python train.py --num_attention_heads=4 --intermediate_size=512 --norm_place="pre" --qk_norm=false --attn_scale=0.177 --tie_word_embeddings=true --init_std_up=0.0329 --lr_mult_up=1.48 --beta1=0.9 --decay_fraction=1.0 --final_lr_fraction=0.0 --doc_mask=true --max_steps=9834
Each number is 128 + 24 x the weight over its row's rms, rounded and kept within 0 to 255. Layers, rows and columns count from 0. Numbers have three digits each. The size before them is the row's rms in percent of the matrix's.

# layer 9 MLP up, 512x128, rms 0.14, rows 263-305, columns 64-127
112:118115067108115140088114154130129110141170147134129159130078147160096138107082125100108089133117119179129107109108099117127174120126142119143167143137109126147136129152092140121144122151092103
092:149126128150124117108125159116143141121148145133091138138133142147099132134124100082095068137124131101134101147102133134140144111129142176099125203075131096124107120148162137124136114153108174
099:110116127139143125158123176114129148142146159145102128178085121112126147157134122114163147121090145122123154094119156105086083123120115129159125145134126140109087151103128086146108165106107104
104:124100115098139089114169126139119142095142124152116139087100114157119109106074130125115106128117073108117148102131106107106167163110132129139142165125111205140132141122089145131142131149133100
083:143091101138123142106129118109105121155130157104124118090141082106094114137167079136131119128115123133133138153194115089073146138137111151114119137124134131161097134132139123096057132130129101
100:143126115176150130125138157111138126107154164134155118155151083148088124084187129137190055123137122142133117117143108073120103160141099126112162113121132142126081145151114107149100152105140123
103:151118101150119129110089135123126112100124068158114109096138128116095152144164157126117094098103153064148121085181120127118134108103075129061139156141136166117094160117096110072171151122116134
099:105133116106114101105068138107145123119124084137161138149101137139108151110141114068127116105141106069133140159069158126121123141129145158122153105132095144167113114128117104151087166151107122
115:180109127116142115146102144141102118114103129159098105123108123168105091148082141134102144141091174121138146173125129150203095094124114082161147099120079134164096124092115133148151122144115134
105:183164118111180137108122150133160129127142081107140115117154116118162164097110112112070074151159102122162138096132115134157143158086187118129122120120122133134120156106137127134154096163130101
095:127110078124152153146117121091110102159074112109145147130124128129165144118090137108106132136116120152141086115172081131122155128127111140162141168114113140122145137129099126140167118142138130
096:107123088108160126131135115114101138171060169126121127137129148152151120140171159112144093106087115122179145132124136140133137107121054128145103162152141124126088130134134114138132128152117148
109:115123110123118091115130168132102134173132112176150143116157107112116154074182109127067162125096146116100112144129137136140118134148119146178151106095076165144135140145119146122138159104129155
102:173172125181141116156136106101124083146093121101100150125152136149118081138125169172164162115152150137119136079137131130144098127134164071067136114137144154157089100117119129135103128125129142
099:124128161092119119109105145143168085124128105146168175122094160095148144144085136096137132107144150072092150103125098098119152126142138106130119165097148129175139110161123112127104075141118093
111:101108130131147127127143134131132115109145114136145154157160103183129127097102115148120145137124127127113143139146145139107144130115089116133151175113156166150131177122156120094148113105116129
097:171140141116161114122147105115126103134109096087149129129118131084135153141143074114180144155139112074146132086137113189141077164119111126144114128116117127129099113110143137171153137147112158
097:156132120109137115138125174177149133138103095132147072165125104141155164154133153129136138089080120088134168121129117142086147176109159125096141163135109120139147139110126111147111159147107096
096:163168106127154121114170118082110125134111121085150147115130158126139133127112148171154182146120151127095163134170117090151083129134157106154142137141105098099138150117102101149090077137104148
095:132114115121168136133114152141130130134123147114185166143131106142112159169084095115127130149099087116102120089105121110133162138124132139089137122140146154124116114097126061131151125105139158
093:146125136110144125129140192121110117084137143129134151109112140135087119092150148084087111108105105144082107085152167123130141140150141124152100122093109143156142118110120104110193093129172116
111:122165112147142135154116164106135124167137140110167160079134102099124166109132152121161087111100145148095113111116133140097078163118128109130123102127082113130130113148095126117134097122110144
092:105104148137136116107120173142128115175111092122122104131090115157136137166122118147131071132075108067068118106157103092128174094131140133141116132108139134140116109097115141119105112158170127
101:147059124124103103100117139140170114133116154106117129155094103140136146132152121138178144101138143152098137158118137101145136149094147114119167168095098089131128128133091150149106121142111139
102:133138122125167116112193111121125125120113142108135155121143068142190130113110167141152127138116134118085104132097106117077172105118074121157177121076106096125146133102146087114105131095114100
094:082123149102165114108180142157119138143143072138154135130094096139117131124144147139119137120135145129092095141099155129138184046087152087096138114144101193133122114146140093120141089105173138
096:130151118087117142133130155147124112157115113044094167160081118130124091114123086128140106099150132105121149077109135131125144173125117129109130132125123110106116153102111098147141178152118169
102:148144103127147124143138173150138110152144131144118115106096120142153080126113127122143151084138111111082093123137123093134102132117128146129175138123106137140118173092088172101110086132116170
095:126145134143145106087171115107140132109125132154124170108172090114118139136120099151141169108107120122174114122097115136135148141150140108139070155149108157109141130114122123091074137124089163
102:162147119166106126137133157150102102100167168170148126125164134142126151128085149128099087095102119106128148088123119109136137119096147156157114193116136120120167169140100095162146154152119142
108:133162114129107109147123135157128093088124113125193122128175112143084139126127171124136116110087147161118113143106129137107139121124105089130115115155130132094105135157072169128112125160156095
086:137095099121152159149130090154141149140082100110115109094137086115114128142167146094126124189143131101188135113131155147164155163097173116095155135119081145144156083092144142173135088160129151
104:106088122131131112167132114088106116151140163143162146105129108139161128154174137090156058088099156084127123111117117129118149136134108121135112141144134154157105176158147135088157140168141125
105:141127073139150092105139150145161112094108116153115141169154127115092177103110126135114149101118121134106092145139161147099130135136138164109110123079132124114117139133126121120140145150171108
090:112122126135081131113157086109117115163104111107114106147106183124141124113129117146095137105099105158106156145109107113119142140133147153166119116097107117123155121151133119118091111134118131
092:154118117122137127102136134092142130125128105128144140139105115130160131091111139138132161096146100171131097096143071159102162154131099149180119140196102191093118116095128112103139141138094111
101:114162116113132108146134101103094130079146145187149144143133145121162104142105130138071121152107102126108135157095075101156113151168143118106109160087123128101092118105137118143113152117142121
093:152098116120130166108172137169091126119119127170136109146077132173119143126141097135112149177100145133148150110134184148103117109098137111140138182132114116123153104148083119153138139140108109
101:114110089103153127106144132181106112145111124112166121132172102126118078118149102142110171105112111107131123134117128125139104096111148101155134140104091160107156135139168113194140115176105091
091:133148129134098108142087099128118108114151109123122155187151102132187169162162084119131121172140093097125115165102124135119116137124138124094099105154149123112098148142130164137103157086137146
107:152116131121126074133103126116108097151135124136149068070111106130148141112128128119138150143125169095126160116111136148105116123121108136122103161129098125142121090141109102109096135154121153
095:102117122096127124148120121156138129132117137150089133150094082131152169119116119121126167114166161161091168153152095116130072153111167150124095117137096137099115141071096152142118145118130107
105:117083121156116091131132161146125111126143133109136116151084097149110154131161148161116120135092120152138123121143121108103133147091116115159116122106137133119117102160133140151119102107176136